From a checkpoint of a small transformer trained on Wikipedia.
Size: width 128, MLP 320 ReGLU, vocabulary 2048, 1.96M parameters.
Each number is 200 + 30 x the weight over its row's rms, rounded and kept within 0 to 999. Layers, rows and columns count from 0. The size before them is the row's rms in percent of the matrix's.

# q: layer 4 attention query, 128x128, rms 0.07, rows 20-40, columns 0-63
# k: layer 4 attention key, 128x128, rms 0.0764, rows 20-39, columns 0-63
# v: layer 4 attention value, 128x128, rms 0.0654, rows 0-31, columns 0-63
# o: layer 4 attention output (transposed), 128x128, rms 0.12, rows 0-31, columns 0-63
q20,100,176,230,184,176,212,203,173,223,228,249,199,214,204,210,179,191,208,190,212,174,207,188,226,261,227,171,155,198,180,210,208,215,165,180,246,206,187,198,199,217,236,180,142,153,209,222,215,213,222,159,167,222,183,224,211,199,188,161,250,152,169,147,185,169
k20,098,237,198,222,202,193,234,182,245,212,156,196,222,231,185,171,224,198,165,234,265,181,183,203,203,162,133,260,212,246,218,162,212,170,248,169,237,174,261,206,197,184,227,224,172,209,193,215,261,232,204,185,247,192,178,210,247,223,217,174,180,236,238,205,193
q21,104,167,184,264,198,209,196,260,204,181,180,264,191,224,250,180,165,177,177,181,240,210,143,248,203,179,166,177,261,255,199,163,221,194,144,175,176,230,160,203,168,176,184,215,205,271,187,216,182,194,195,176,164,160,164,188,246,183,204,196,154,187,178,198,185
k21,100,271,170,236,164,171,240,222,232,136,187,250,193,241,202,228,165,156,154,179,194,219,213,238,179,183,202,144,200,211,169,223,287,198,243,232,191,192,217,222,182,198,227,228,196,211,216,204,184,153,206,202,202,197,178,222,150,236,200,178,241,230,277,214,237
q22,102,197,188,201,177,227,154,201,213,182,196,178,205,171,199,127,230,183,160,235,164,200,189,213,237,182,136,193,225,243,182,188,230,200,150,219,250,208,202,230,230,175,208,209,211,130,161,221,218,224,193,244,252,215,228,144,204,178,180,175,179,204,237,158,268
k22,099,214,223,239,138,175,162,181,205,180,255,193,243,214,188,164,226,175,238,176,152,160,200,211,228,208,205,146,200,237,167,182,222,196,254,225,153,186,134,175,224,198,245,234,227,224,195,194,211,225,228,189,163,219,184,196,230,165,166,215,140,211,212,125,223
q23,104,186,245,215,182,228,187,229,242,124,176,189,286,252,195,135,181,225,202,133,206,260,207,201,223,195,160,144,217,154,166,189,216,208,242,195,153,207,195,237,162,192,211,184,213,214,165,201,238,190,227,207,176,175,239,209,237,156,186,153,192,190,208,166,211
k23,095,145,192,253,152,173,190,169,209,155,248,172,168,219,135,249,149,169,202,217,214,250,215,195,207,166,221,182,219,220,176,193,256,218,247,184,196,224,211,178,176,208,169,246,247,188,194,216,239,177,216,192,178,165,251,215,146,188,185,174,191,203,195,223,161
q24,113,181,180,217,224,165,200,237,193,190,200,205,242,209,218,196,230,145,170,240,229,237,230,213,179,148,238,299,211,220,201,169,153,203,221,218,179,143,183,187,239,181,151,195,166,178,189,166,211,183,240,141,155,207,202,194,205,212,221,225,205,191,152,198,243
k24,105,147,166,223,224,175,225,198,218,172,228,261,257,253,180,190,210,193,167,183,218,239,163,231,212,235,184,197,161,195,233,190,216,232,204,208,187,228,139,226,243,213,177,167,221,225,226,218,194,219,150,166,230,190,195,184,183,253,209,207,204,164,188,243,191
q25,112,210,177,219,212,206,187,205,155,206,193,242,202,180,191,215,151,167,222,223,214,187,211,218,163,201,180,165,231,250,220,236,227,201,166,208,155,216,197,198,174,220,193,208,176,201,189,161,130,171,122,189,220,171,216,218,193,175,253,239,157,192,250,227,243
k25,110,235,211,161,200,213,199,234,192,251,196,252,235,206,215,199,213,171,224,192,183,196,208,238,151,175,269,210,187,208,180,191,194,221,147,187,148,190,246,231,267,203,203,220,208,177,183,209,202,253,165,252,202,215,226,195,195,182,183,212,205,278,200,227,247
q26,095,190,221,200,235,256,186,168,244,218,235,145,237,226,221,242,235,226,167,214,208,184,167,135,184,200,188,195,237,187,150,206,175,168,181,195,173,243,199,236,181,272,197,170,221,204,195,228,235,227,203,189,200,207,183,238,229,264,230,155,242,161,215,245,132
k26,089,160,148,134,218,156,170,215,215,196,201,201,240,238,182,233,222,206,177,215,203,131,199,119,208,175,150,186,250,242,251,204,205,217,188,203,162,160,206,197,203,230,212,236,208,183,290,170,230,205,218,203,185,163,226,254,141,216,220,170,207,190,181,161,162
q27,105,238,230,204,197,196,203,205,181,190,219,151,162,138,181,202,209,226,199,235,174,207,240,204,204,167,227,180,226,207,165,208,171,257,131,235,208,201,201,226,203,144,165,201,204,157,174,237,253,178,238,246,216,155,153,257,201,183,173,201,186,229,249,192,188
k27,104,213,265,199,293,182,210,162,210,188,247,181,174,175,183,211,225,229,253,181,233,169,191,191,260,212,198,216,222,182,223,164,245,169,220,193,184,269,191,188,260,214,180,183,199,206,183,219,242,221,191,201,202,225,208,204,194,195,236,210,283,166,234,142,230
q28,106,182,247,177,230,207,138,289,198,204,201,271,225,177,202,171,209,173,254,229,185,170,214,171,254,175,216,186,165,169,213,210,237,198,169,185,240,248,223,247,186,247,159,159,227,206,207,210,237,215,216,192,198,246,191,218,191,164,184,161,200,221,179,241,215
k28,099,172,267,206,203,226,215,268,192,236,188,173,208,174,194,191,225,199,187,175,219,213,212,266,192,189,217,186,182,168,231,143,179,168,283,269,178,176,201,232,234,180,172,217,196,189,181,178,223,222,200,208,186,186,204,211,130,200,246,123,203,214,171,211,257
q29,107,253,225,186,222,203,213,253,195,226,235,159,194,250,233,228,161,202,201,147,187,219,184,199,185,269,212,190,198,205,195,172,244,180,222,175,206,166,215,233,239,216,217,233,238,136,189,221,212,167,182,214,205,218,252,137,171,208,257,209,254,222,229,210,235
k29,113,249,222,136,208,232,191,202,263,168,244,179,214,197,208,209,155,196,221,184,201,178,163,174,216,210,242,158,267,167,222,215,157,232,167,235,231,247,196,265,218,158,158,194,162,190,209,185,203,212,231,207,173,203,178,239,240,205,169,207,165,187,218,226,192
q30,102,221,142,186,214,202,231,229,190,186,182,165,192,225,150,179,177,194,257,243,208,185,223,179,210,192,226,252,155,239,188,174,221,169,270,189,167,217,211,231,200,125,233,236,202,215,202,192,221,224,181,185,134,172,224,245,209,228,199,235,194,203,214,217,154
k30,095,168,146,194,220,223,226,147,207,166,219,199,175,153,212,202,202,189,199,225,196,227,185,175,164,223,256,266,202,165,167,227,210,163,144,185,195,218,185,238,230,217,210,203,205,139,165,230,182,233,212,167,179,182,154,262,171,178,244,207,170,166,207,207,191
q31,107,219,198,218,177,201,189,177,198,212,235,155,194,255,192,198,266,169,181,134,198,187,142,188,250,190,203,263,242,229,232,210,220,180,207,218,250,218,210,195,178,192,171,230,191,222,239,204,217,144,123,199,185,216,210,195,240,153,146,219,176,200,231,197,185
k31,106,237,136,251,220,206,177,235,249,187,237,180,184,209,206,236,206,196,218,196,232,143,205,182,143,183,153,184,253,157,172,237,219,215,235,207,194,236,183,197,198,147,163,180,170,149,206,223,197,121,196,172,183,247,214,251,223,197,158,221,175,202,211,152,214
v0,103,214,160,213,192,154,207,226,220,205,236,204,184,208,204,229,211,182,197,208,256,148,175,194,156,218,197,190,169,176,192,230,209,204,211,140,213,179,159,196,186,170,203,220,233,186,220,226,233,177,194,197,197,215,178,196,266,200,166,269,197,188,234,208,222
o0,102,184,288,186,195,154,155,246,195,209,142,192,154,204,158,195,120,230,190,208,188,202,226,183,158,196,224,232,194,177,180,247,175,210,176,171,200,207,147,176,234,219,195,186,198,162,165,235,162,183,229,189,224,251,268,228,185,227,196,154,161,201,211,220,212
v1,088,226,223,213,191,196,168,212,215,222,170,179,194,211,198,171,147,198,275,186,201,243,202,182,197,198,214,209,231,187,204,168,192,244,222,195,162,161,185,220,186,159,181,208,229,221,179,177,209,176,220,143,218,292,156,152,219,182,221,209,191,242,156,221,157
o1,101,221,247,226,204,222,180,203,165,188,206,198,147,238,183,246,196,196,217,186,237,200,186,222,207,174,160,131,242,202,157,211,198,197,156,222,190,197,228,180,215,186,226,180,257,247,131,164,189,224,242,159,148,193,209,211,172,191,151,235,180,238,233,155,216
v2,102,218,212,198,211,165,175,175,215,192,207,233,243,157,142,220,190,151,200,220,245,157,214,243,233,263,193,204,135,178,234,212,168,184,225,256,244,186,252,187,175,186,202,232,149,194,227,187,226,209,146,116,223,199,207,163,199,184,192,162,221,229,201,200,159
o2,105,216,226,153,223,234,228,165,208,142,212,245,150,256,190,190,181,230,203,185,218,206,210,158,185,165,218,182,239,289,183,221,181,207,190,220,171,204,176,227,208,106,173,237,223,230,208,178,175,188,199,189,201,182,185,206,247,239,175,172,166,247,191,185,190
v3,091,218,241,246,225,253,195,189,202,171,208,169,163,249,173,213,187,200,213,156,215,172,180,231,204,172,212,191,177,193,214,194,198,202,165,180,209,201,183,191,209,257,235,164,198,211,218,216,171,187,156,232,195,184,231,262,205,289,205,177,151,186,216,241,176
o3,095,204,148,191,151,183,171,209,190,192,283,149,162,198,179,222,252,204,179,226,235,232,221,148,208,182,218,201,210,236,197,215,206,249,177,179,202,192,198,250,167,212,202,242,232,188,188,235,224,151,168,176,188,165,147,242,157,174,279,176,193,168,220,188,199
v4,098,192,187,219,161,239,234,196,216,215,195,157,137,207,208,203,177,155,198,168,223,220,237,204,208,190,189,196,171,268,178,163,230,183,196,210,223,193,247,214,281,213,205,214,264,183,209,220,148,202,165,242,144,171,189,178,166,208,245,196,176,225,159,224,230
o4,101,169,231,204,156,182,207,213,154,202,270,219,163,188,233,263,172,185,233,200,140,183,207,196,255,216,209,169,208,195,213,224,198,168,223,228,186,209,222,227,182,174,210,206,163,177,184,225,188,224,205,213,193,226,171,197,215,181,181,179,280,177,195,209,202
v5,095,182,156,216,208,241,157,197,230,210,168,201,201,159,141,231,190,183,239,193,164,233,194,173,216,224,242,254,189,224,173,186,220,240,207,201,174,219,248,120,213,201,180,179,172,256,199,170,231,166,154,189,225,173,152,233,196,174,234,145,233,237,218,253,211
o5,098,231,181,177,213,209,324,170,177,207,192,199,228,182,217,203,211,234,209,179,145,205,232,179,194,221,231,199,222,179,189,166,181,191,232,218,155,184,164,240,225,180,195,222,255,195,233,215,241,191,204,175,195,211,201,203,267,239,167,205,196,176,221,155,149
v6,100,200,226,210,171,179,195,211,186,221,188,179,196,210,246,201,192,178,230,174,240,209,220,221,195,175,210,216,182,218,228,186,240,224,176,222,202,175,231,196,280,166,205,172,192,230,152,213,137,185,166,225,200,204,234,199,191,174,137,207,152,204,192,154,222
o6,103,225,228,173,216,171,185,182,229,249,215,170,193,208,265,231,192,185,203,204,208,158,195,153,179,174,196,174,272,155,174,242,229,172,217,259,126,169,237,182,204,218,224,206,190,200,252,257,224,187,207,206,217,184,196,251,153,187,249,213,200,239,118,256,182
v7,108,204,188,201,232,163,191,166,203,198,216,227,209,204,179,163,157,212,191,211,166,200,232,203,183,216,193,173,254,206,215,209,185,167,191,132,191,226,168,230,251,236,173,233,211,165,171,222,227,236,193,200,237,171,224,191,177,229,167,210,259,219,212,169,166
o7,105,195,180,178,225,216,176,252,207,223,192,187,157,229,163,193,229,177,216,201,220,181,194,177,249,174,180,179,177,187,254,167,236,148,242,221,235,211,194,224,185,231,244,166,158,192,213,212,193,194,188,156,214,204,192,209,210,211,207,170,179,180,226,272,184
v8,107,183,196,206,144,213,228,203,228,180,209,200,180,205,148,148,212,168,156,202,208,187,194,146,177,269,204,166,200,196,181,159,194,150,246,210,209,225,208,131,191,190,273,202,205,162,182,189,230,184,221,243,270,176,194,201,161,185,235,136,222,191,236,237,163
o8,102,178,161,170,231,156,222,235,203,168,189,188,210,218,205,181,181,186,190,185,229,145,181,142,198,183,270,187,206,190,172,229,232,188,160,212,228,190,186,197,227,196,191,217,243,240,192,175,191,196,216,221,243,221,201,180,231,187,207,218,231,128,186,146,221
v9,104,263,216,213,204,181,212,228,167,191,160,178,191,210,202,193,131,169,157,212,231,204,197,180,205,157,265,194,170,174,169,202,199,213,167,147,217,141,204,158,226,215,258,245,206,198,263,146,177,245,234,194,186,222,254,160,183,202,228,160,203,243,149,199,278
o9,103,213,165,253,182,220,213,212,148,181,182,205,159,220,149,172,215,212,189,172,157,205,211,229,211,202,172,227,257,162,248,221,158,191,172,231,229,139,213,170,171,186,218,253,221,205,136,182,241,193,223,234,197,185,132,154,260,197,171,210,151,200,196,183,187
v10,095,200,156,224,211,176,197,211,186,191,248,142,245,215,218,206,199,201,186,210,199,196,190,140,203,245,152,164,149,184,266,189,232,218,194,183,218,226,203,192,190,178,200,188,195,219,174,198,243,209,177,139,247,244,214,222,268,212,257,246,199,213,213,175,229
o10,095,208,217,163,178,139,171,216,258,218,159,252,132,218,257,170,203,215,155,239,221,243,132,228,160,120,228,228,208,243,203,247,228,169,177,170,213,159,208,176,234,220,230,198,181,211,248,183,213,210,231,201,174,209,218,178,178,203,164,215,237,187,245,169,176
v11,099,156,203,216,228,204,175,196,241,179,211,207,177,218,148,166,141,214,229,191,214,194,257,184,215,222,169,214,130,221,243,213,237,183,200,217,154,233,120,146,217,201,183,196,188,274,199,217,162,226,151,227,147,223,236,216,173,224,142,224,167,157,191,199,165
o11,102,91,209,134,204,222,177,219,206,185,226,187,192,199,211,178,211,238,165,199,179,211,202,222,230,212,169,125,207,147,249,219,198,216,206,198,206,241,208,246,190,150,229,219,186,217,261,188,213,220,198,224,253,219,190,190,189,191,234,219,182,197,174,184,195
v12,098,204,189,190,215,211,197,234,194,191,205,251,202,221,222,215,218,211,235,183,153,173,190,174,220,214,213,168,175,194,170,243,262,192,192,225,230,149,201,231,183,151,245,147,220,182,205,219,261,212,261,225,249,226,207,207,240,276,204,195,175,224,203,200,161
o12,099,234,199,197,201,209,238,229,184,191,175,182,198,173,232,164,193,160,237,221,203,261,157,209,206,198,303,260,178,187,164,182,159,196,234,207,195,178,181,191,239,227,158,244,146,212,198,177,158,237,187,201,188,192,207,196,191,156,133,200,247,200,151,157,222
v13,085,184,238,204,192,180,167,121,246,226,224,251,149,233,198,232,181,180,229,203,191,183,237,218,199,174,195,231,194,171,223,199,203,239,221,155,188,205,211,178,126,170,214,184,218,213,199,147,223,135,165,230,220,229,176,190,212,200,206,179,224,199,189,259,202
o13,094,200,209,208,192,234,177,196,196,206,179,164,186,161,194,177,147,237,199,149,157,208,183,201,203,209,178,160,222,239,219,139,248,251,231,209,205,172,155,248,194,209,275,197,220,220,179,216,219,230,186,208,178,212,188,228,165,177,199,178,202,189,200,140,220
v14,106,213,202,238,256,226,256,244,243,227,218,186,243,167,255,218,227,218,218,171,205,218,155,199,203,181,187,196,249,204,219,201,151,213,169,194,177,231,197,239,192,172,189,223,229,213,216,158,197,158,196,231,217,208,216,248,169,180,198,209,199,192,205,152,187
o14,107,180,231,179,154,160,191,243,155,219,220,193,235,258,156,195,194,230,139,185,155,159,169,238,222,221,189,178,202,246,175,180,198,234,231,211,236,208,199,159,194,263,146,143,199,206,213,204,216,189,207,233,180,215,228,165,189,215,250,210,208,179,191,181,159
v15,098,184,250,242,190,252,223,240,144,150,187,168,216,227,213,154,218,231,210,170,220,224,188,198,180,171,149,184,187,214,187,149,202,245,208,257,194,191,220,208,157,160,232,209,188,194,209,196,179,244,201,228,220,197,229,187,148,217,212,190,198,244,212,174,201
o15,104,256,190,155,234,154,170,176,174,171,152,182,200,241,213,219,265,181,192,191,189,161,227,227,236,230,212,153,204,200,230,232,179,193,155,239,167,217,270,209,190,247,171,185,220,204,227,221,178,230,186,249,164,201,241,182,204,185,206,213,237,200,207,171,221
v16,101,190,230,160,208,197,254,223,235,149,176,235,210,190,249,209,132,166,179,175,222,198,193,258,201,172,179,277,202,195,236,215,246,157,126,195,194,218,210,213,215,151,162,216,181,232,170,237,187,176,224,174,199,175,202,168,246,200,206,176,172,159,229,204,196
o16,102,239,228,215,180,185,193,198,193,193,181,179,181,199,255,152,252,265,154,161,222,156,166,189,254,230,202,176,187,235,206,228,257,201,183,192,131,229,204,171,214,249,188,164,190,181,189,151,210,196,213,210,237,189,150,239,228,174,225,221,175,171,198,183,203
v17,101,177,184,199,145,205,195,190,207,190,217,243,181,185,190,139,233,173,239,201,157,147,251,157,144,222,135,193,226,197,208,200,162,167,199,213,210,180,174,239,165,191,179,206,215,202,234,183,175,204,189,175,274,222,193,187,239,218,194,199,147,186,261,215,168
o17,102,206,149,196,253,196,208,176,222,173,199,203,215,210,205,229,170,226,222,194,214,202,187,175,236,179,240,202,223,193,258,180,316,224,170,180,230,225,137,159,217,166,179,190,192,185,169,210,173,207,158,207,257,253,243,174,209,189,226,239,211,243,198,191,185
v18,097,268,190,194,176,224,148,224,207,147,219,196,183,198,191,223,236,146,172,144,218,211,190,234,192,190,241,233,199,183,219,137,214,211,207,137,219,187,157,220,260,145,192,169,203,228,159,153,222,193,225,215,197,197,180,165,187,170,228,231,185,169,244,209,224
o18,097,186,221,171,172,227,226,245,195,249,154,180,204,218,194,201,180,232,202,188,165,187,159,199,238,188,170,215,214,196,179,225,196,223,198,192,202,249,222,152,203,277,202,242,208,193,234,222,193,134,123,184,170,182,174,233,278,168,181,206,184,215,212,190,155
v19,098,127,195,233,177,234,189,149,226,248,213,210,205,224,204,186,170,152,157,184,276,181,179,203,212,225,235,180,192,240,190,184,211,173,218,200,187,188,172,243,245,175,193,181,195,252,198,208,222,158,207,165,199,166,231,179,232,192,218,197,227,202,213,141,213
o19,103,203,216,167,206,190,207,247,158,217,203,182,200,195,273,191,219,236,210,180,234,276,174,233,211,179,166,261,163,174,235,217,170,225,244,193,144,149,179,174,234,201,229,238,228,206,199,182,177,160,179,240,206,183,186,166,171,170,196,222,192,228,248,217,219
v20,089,234,227,211,208,167,156,230,185,239,186,212,232,183,252,176,189,161,171,268,215,238,200,165,164,247,167,191,193,175,193,203,178,239,211,195,180,212,163,244,194,158,230,252,213,207,238,205,177,205,201,229,203,182,173,199,216,229,208,225,238,152,238,161,187
o20,095,224,282,223,223,177,214,202,159,209,170,200,146,178,182,213,223,237,186,219,158,156,191,233,205,154,236,220,215,199,187,198,253,228,197,201,189,186,192,185,201,219,218,222,182,205,215,183,186,228,204,179,195,195,210,138,215,202,201,242,187,218,201,211,219
v21,095,203,215,211,224,225,201,182,194,159,163,205,194,245,251,205,223,240,173,226,211,176,212,159,185,168,162,160,197,156,254,210,155,173,215,216,225,181,206,231,220,168,197,216,227,189,206,202,234,226,170,244,255,191,213,173,182,196,165,176,209,176,166,197,186
o21,097,191,185,162,210,171,164,176,177,210,180,153,253,188,176,247,203,168,202,178,153,153,174,201,198,193,201,183,165,179,256,198,233,165,142,164,185,222,199,200,194,202,173,176,154,195,210,186,206,219,214,190,226,201,202,165,167,240,160,238,241,233,142,196,294
v22,119,226,94,204,241,210,163,218,229,249,227,170,195,191,200,156,234,123,246,204,197,180,234,195,147,208,171,205,241,180,239,210,215,208,190,253,186,159,200,195,208,199,196,238,198,234,208,177,205,201,225,158,204,156,278,223,155,196,251,269,188,169,189,193,226
o22,116,190,238,158,213,199,184,207,190,201,179,227,184,196,200,219,153,159,153,207,159,195,156,181,158,168,228,217,174,193,237,273,200,211,220,155,173,213,170,199,244,158,235,176,180,203,227,228,212,239,195,227,192,218,246,166,237,198,179,230,164,212,200,165,204
v23,093,231,217,185,154,193,228,165,203,181,189,223,167,225,173,211,187,194,210,240,219,212,248,135,220,184,250,206,202,137,155,218,177,215,232,243,175,238,168,246,233,168,185,167,203,164,236,219,240,147,215,186,184,148,222,193,149,155,181,247,189,172,185,157,201
o23,099,182,219,205,208,175,162,273,167,197,247,223,221,224,168,227,227,181,213,152,191,159,188,214,152,203,192,163,174,234,209,192,201,158,221,191,156,147,264,180,195,207,178,202,242,188,178,206,166,258,247,198,256,222,212,220,191,180,165,170,166,224,203,245,211
v24,104,202,185,191,243,271,215,231,198,169,213,205,181,141,280,196,238,187,177,198,158,186,163,197,151,182,193,186,206,170,190,253,162,194,204,242,225,193,208,201,175,237,226,185,232,239,187,239,229,282,175,176,197,230,218,220,185,192,174,223,231,219,222,154,224
o24,106,234,207,175,235,182,249,245,207,222,219,171,218,175,172,150,198,178,189,279,170,201,186,210,219,181,197,263,183,210,215,179,215,178,214,201,163,181,188,195,231,229,239,179,230,238,211,201,194,173,251,176,227,236,255,167,217,220,178,193,223,224,150,213,151
v25,100,176,206,192,233,228,163,162,214,203,157,172,213,212,179,234,209,166,239,224,216,158,191,158,226,216,147,204,244,212,214,209,233,217,188,227,228,199,207,188,177,235,170,175,188,181,185,199,222,247,159,231,203,217,185,214,189,112,209,226,127,204,160,174,240
o25,098,177,181,179,226,170,185,191,170,197,165,207,190,216,226,173,183,238,200,200,164,206,150,142,220,208,218,220,190,207,225,207,176,223,221,164,227,215,174,235,239,179,227,198,176,178,216,147,228,234,199,208,204,202,211,205,164,225,200,217,253,257,209,296,179
v26,097,198,213,235,202,189,238,211,231,232,147,234,179,181,207,206,149,220,199,209,201,192,188,208,167,169,194,235,253,180,206,189,210,216,192,223,193,176,166,220,156,188,180,210,162,218,183,213,223,217,161,226,222,224,196,149,152,186,199,221,150,206,197,187,122
o26,106,201,224,195,229,199,145,182,241,144,228,167,208,250,179,194,265,206,218,199,215,213,157,155,217,277,127,135,169,256,211,227,187,222,268,266,219,199,179,163,195,220,186,155,196,163,170,219,178,215,177,146,201,192,190,188,239,223,187,244,202,219,147,203,245
v27,106,205,139,229,221,190,197,181,201,205,239,213,245,205,199,218,203,208,227,236,186,219,220,209,212,177,164,188,173,207,236,196,186,227,204,197,134,160,180,145,144,258,177,158,198,253,215,182,155,236,160,192,159,222,255,220,258,196,203,209,174,244,176,212,157
o27,105,204,218,122,193,182,250,192,190,224,176,219,188,193,158,231,220,184,200,214,180,229,191,192,236,210,172,187,171,203,165,181,231,158,169,178,189,195,249,211,202,124,249,229,167,191,212,223,180,198,181,138,216,226,240,155,145,200,203,219,142,167,220,163,198
v28,094,232,180,188,204,187,156,219,206,197,238,179,193,219,186,198,160,200,267,183,236,168,213,220,145,257,178,200,171,201,159,210,137,197,164,198,234,212,226,264,157,173,188,198,153,202,274,209,211,206,177,237,197,150,230,219,206,170,193,196,195,143,183,193,183
o28,101,203,227,217,184,199,188,220,205,187,218,184,213,217,253,200,216,166,193,184,155,162,146,136,162,214,139,196,173,206,226,230,190,181,179,237,183,227,170,235,242,130,223,228,191,192,197,258,239,244,103,192,232,203,201,189,215,205,243,230,209,194,245,180,235
v29,110,208,230,235,163,202,221,210,172,162,198,223,178,169,236,248,168,166,179,218,189,247,192,213,188,174,206,226,213,107,254,210,212,190,179,204,199,221,157,230,196,220,163,185,219,183,204,183,221,237,153,157,212,174,284,216,194,152,185,250,218,174,207,195,192
o29,105,237,198,177,218,172,154,181,206,188,199,177,200,219,206,199,209,221,194,235,186,135,147,222,198,129,176,235,163,184,236,221,205,164,209,193,169,206,150,262,207,255,182,196,182,150,248,193,194,244,234,155,211,182,192,204,212,187,199,150,200,267,203,151,167
v30,090,124,258,173,192,241,246,148,195,159,208,196,157,145,159,227,171,206,213,168,187,177,206,224,196,158,164,182,194,176,224,214,163,204,207,246,231,211,201,184,211,166,185,209,231,268,150,173,140,213,253,197,213,187,227,248,238,212,201,194,237,198,178,189,200
o30,097,213,175,200,255,226,245,206,163,158,204,155,212,240,218,228,220,224,137,245,252,230,250,225,193,197,197,198,158,190,143,215,198,179,236,185,168,198,200,194,199,206,219,204,178,256,309,146,250,227,207,211,234,206,185,237,217,188,239,206,184,209,233,208,191
v31,095,270,187,249,244,206,203,156,162,183,135,164,197,186,248,216,222,164,185,223,223,250,232,204,158,234,214,233,196,176,214,216,198,165,210,241,206,210,233,166,201,216,249,251,196,154,188,152,177,136,198,207,200,189,228,223,236,131,189,206,170,209,206,223,209
o31,098,200,203,164,147,172,194,166,201,226,216,190,193,217,219,171,196,201,187,149,206,116,214,204,189,175,237,267,200,210,218,247,172,168,245,202,207,146,174,200,232,183,192,166,164,207,213,167,237,216,195,165,200,218,200,205,226,221,236,238,170,164,142,161,185
q32,100,170,228,155,151,153,230,193,214,218,146,167,195,203,208,198,156,155,171,205,224,155,151,216,162,199,176,242,193,239,197,180,207,211,167,202,194,181,160,240,242,229,239,223,196,216,222,227,163,203,197,210,191,177,183,205,180,172,132,249,152,189,256,184,228
k32,097,212,224,208,193,273,138,240,167,222,232,201,210,220,224,144,172,254,189,174,180,220,233,217,184,193,162,142,168,198,181,237,219,119,235,159,169,201,242,234,123,199,197,157,181,206,210,190,180,193,238,166,155,178,216,218,222,174,223,213,249,152,170,245,206
q33,105,174,217,217,177,170,203,173,218,229,111,146,211,225,169,213,211,219,204,158,215,188,186,245,266,185,215,204,182,231,192,251,206,180,168,215,176,160,157,235,200,162,161,237,251,209,215,201,226,224,184,165,198,163,214,232,210,180,191,176,164,210,201,161,186
k33,096,169,203,224,248,224,162,214,241,158,178,208,212,234,199,181,203,163,218,225,227,167,170,180,231,184,185,194,190,229,182,243,156,271,212,206,187,184,269,197,209,193,256,228,168,194,229,219,156,206,185,237,244,208,202,257,193,209,184,224,255,234,222,175,207
q34,094,215,191,225,196,178,133,206,192,151,214,170,251,235,218,174,191,224,203,166,226,244,199,183,261,167,198,172,235,227,167,184,268,140,278,234,208,154,171,215,169,174,156,173,217,201,191,173,176,161,224,154,241,201,209,234,194,153,224,195,196,168,136,194,213
k34,095,190,183,197,241,172,149,223,245,180,131,233,208,227,249,199,220,173,141,212,216,204,200,203,187,141,219,204,181,241,171,215,252,163,169,228,249,204,218,178,244,201,230,237,194,220,230,199,171,188,204,264,225,222,215,192,212,184,209,210,211,146,186,192,202
q35,096,238,168,189,243,232,188,161,158,204,223,202,175,180,202,244,167,177,240,208,159,204,205,211,187,214,201,184,235,107,163,181,161,173,217,222,216,275,201,157,152,298,223,195,154,221,150,155,192,188,192,199,216,232,224,174,201,226,192,245,191,249,148,194,202
k35,102,138,186,224,252,211,152,219,175,224,181,220,201,180,252,200,151,262,166,214,184,226,202,234,224,189,246,226,161,195,192,153,191,138,197,179,192,175,213,176,202,180,166,176,174,243,226,228,214,220,242,137,184,212,191,164,170,198,213,199,211,208,190,234,207
q36,074,201,232,172,233,208,235,205,215,234,218,204,153,247,210,162,179,213,141,216,176,226,221,187,179,176,189,164,219,212,180,164,156,156,172,211,179,171,229,233,210,217,167,233,169,164,183,213,178,188,202,197,222,244,181,196,175,252,191,179,210,200,195,221,214
k36,093,216,164,221,160,145,208,222,207,183,180,224,137,228,161,222,211,227,222,233,189,244,185,185,228,218,221,204,203,199,171,168,188,144,224,248,203,241,213,154,210,146,166,155,283,159,237,245,230,227,192,163,174,116,244,225,175,200,134,201,171,194,164,222,238
q37,096,178,239,192,220,184,203,231,231,220,211,184,222,164,213,186,257,154,226,136,228,199,165,190,210,186,221,216,208,257,244,158,242,198,212,259,194,170,207,252,233,194,233,226,179,216,197,156,210,135,210,218,203,180,181,192,243,179,213,192,197,200,242,197,149
k37,094,162,226,243,191,184,156,249,196,154,160,196,238,248,215,227,190,260,205,211,260,164,228,192,170,166,194,192,157,262,177,213,241,211,180,234,217,188,209,244,189,220,218,211,163,197,249,223,174,212,219,216,176,211,155,177,215,202,176,183,246,215,154,212,207
q38,099,205,152,212,282,204,211,154,207,159,217,248,230,289,215,203,210,208,217,266,182,233,213,216,160,206,211,220,295,202,136,177,166,145,178,183,225,232,208,178,232,224,172,196,205,194,182,171,199,207,172,188,182,185,156,171,198,185,232,218,187,219,166,236,223
k38,105,219,218,128,178,160,187,199,152,222,201,196,218,221,246,223,182,199,204,233,190,270,239,195,187,264,240,230,233,173,184,175,180,154,228,145,190,198,231,162,192,262,172,229,186,211,198,217,160,213,190,196,250,179,192,179,175,158,189,213,192,210,188,185,210
q39,089,173,180,193,263,172,201,198,189,228,202,217,188,204,245,162,183,201,241,196,201,187,200,206,194,167,209,210,151,230,202,191,226,211,205,167,216,254,195,190,211,199,191,165,237,226,224,231,225,197,262,203,125,164,229,243,223,173,218,212,241,259,222,216,160
k39,098,220,155,230,253,200,245,203,181,200,167,239,209,228,167,222,169,206,204,234,228,207,247,233,192,207,230,201,230,195,227,227,163,174,163,160,193,207,162,179,198,170,176,141,183,186,161,233,261,247,190,210,245,198,177,253,202,205,186,211,225,173,217,167,221
q40,091,194,176,179,212,227,198,170,190,234,185,203,201,207,197,216,177,218,160,186,175,230,213,240,197,185,179,161,196,161,130,219,217,177,219,182,140,200,181,203,144,203,107,225,191,185,219,197,148,236,198,165,183,183,226,170,238,214,176,195,213,276,186,199,237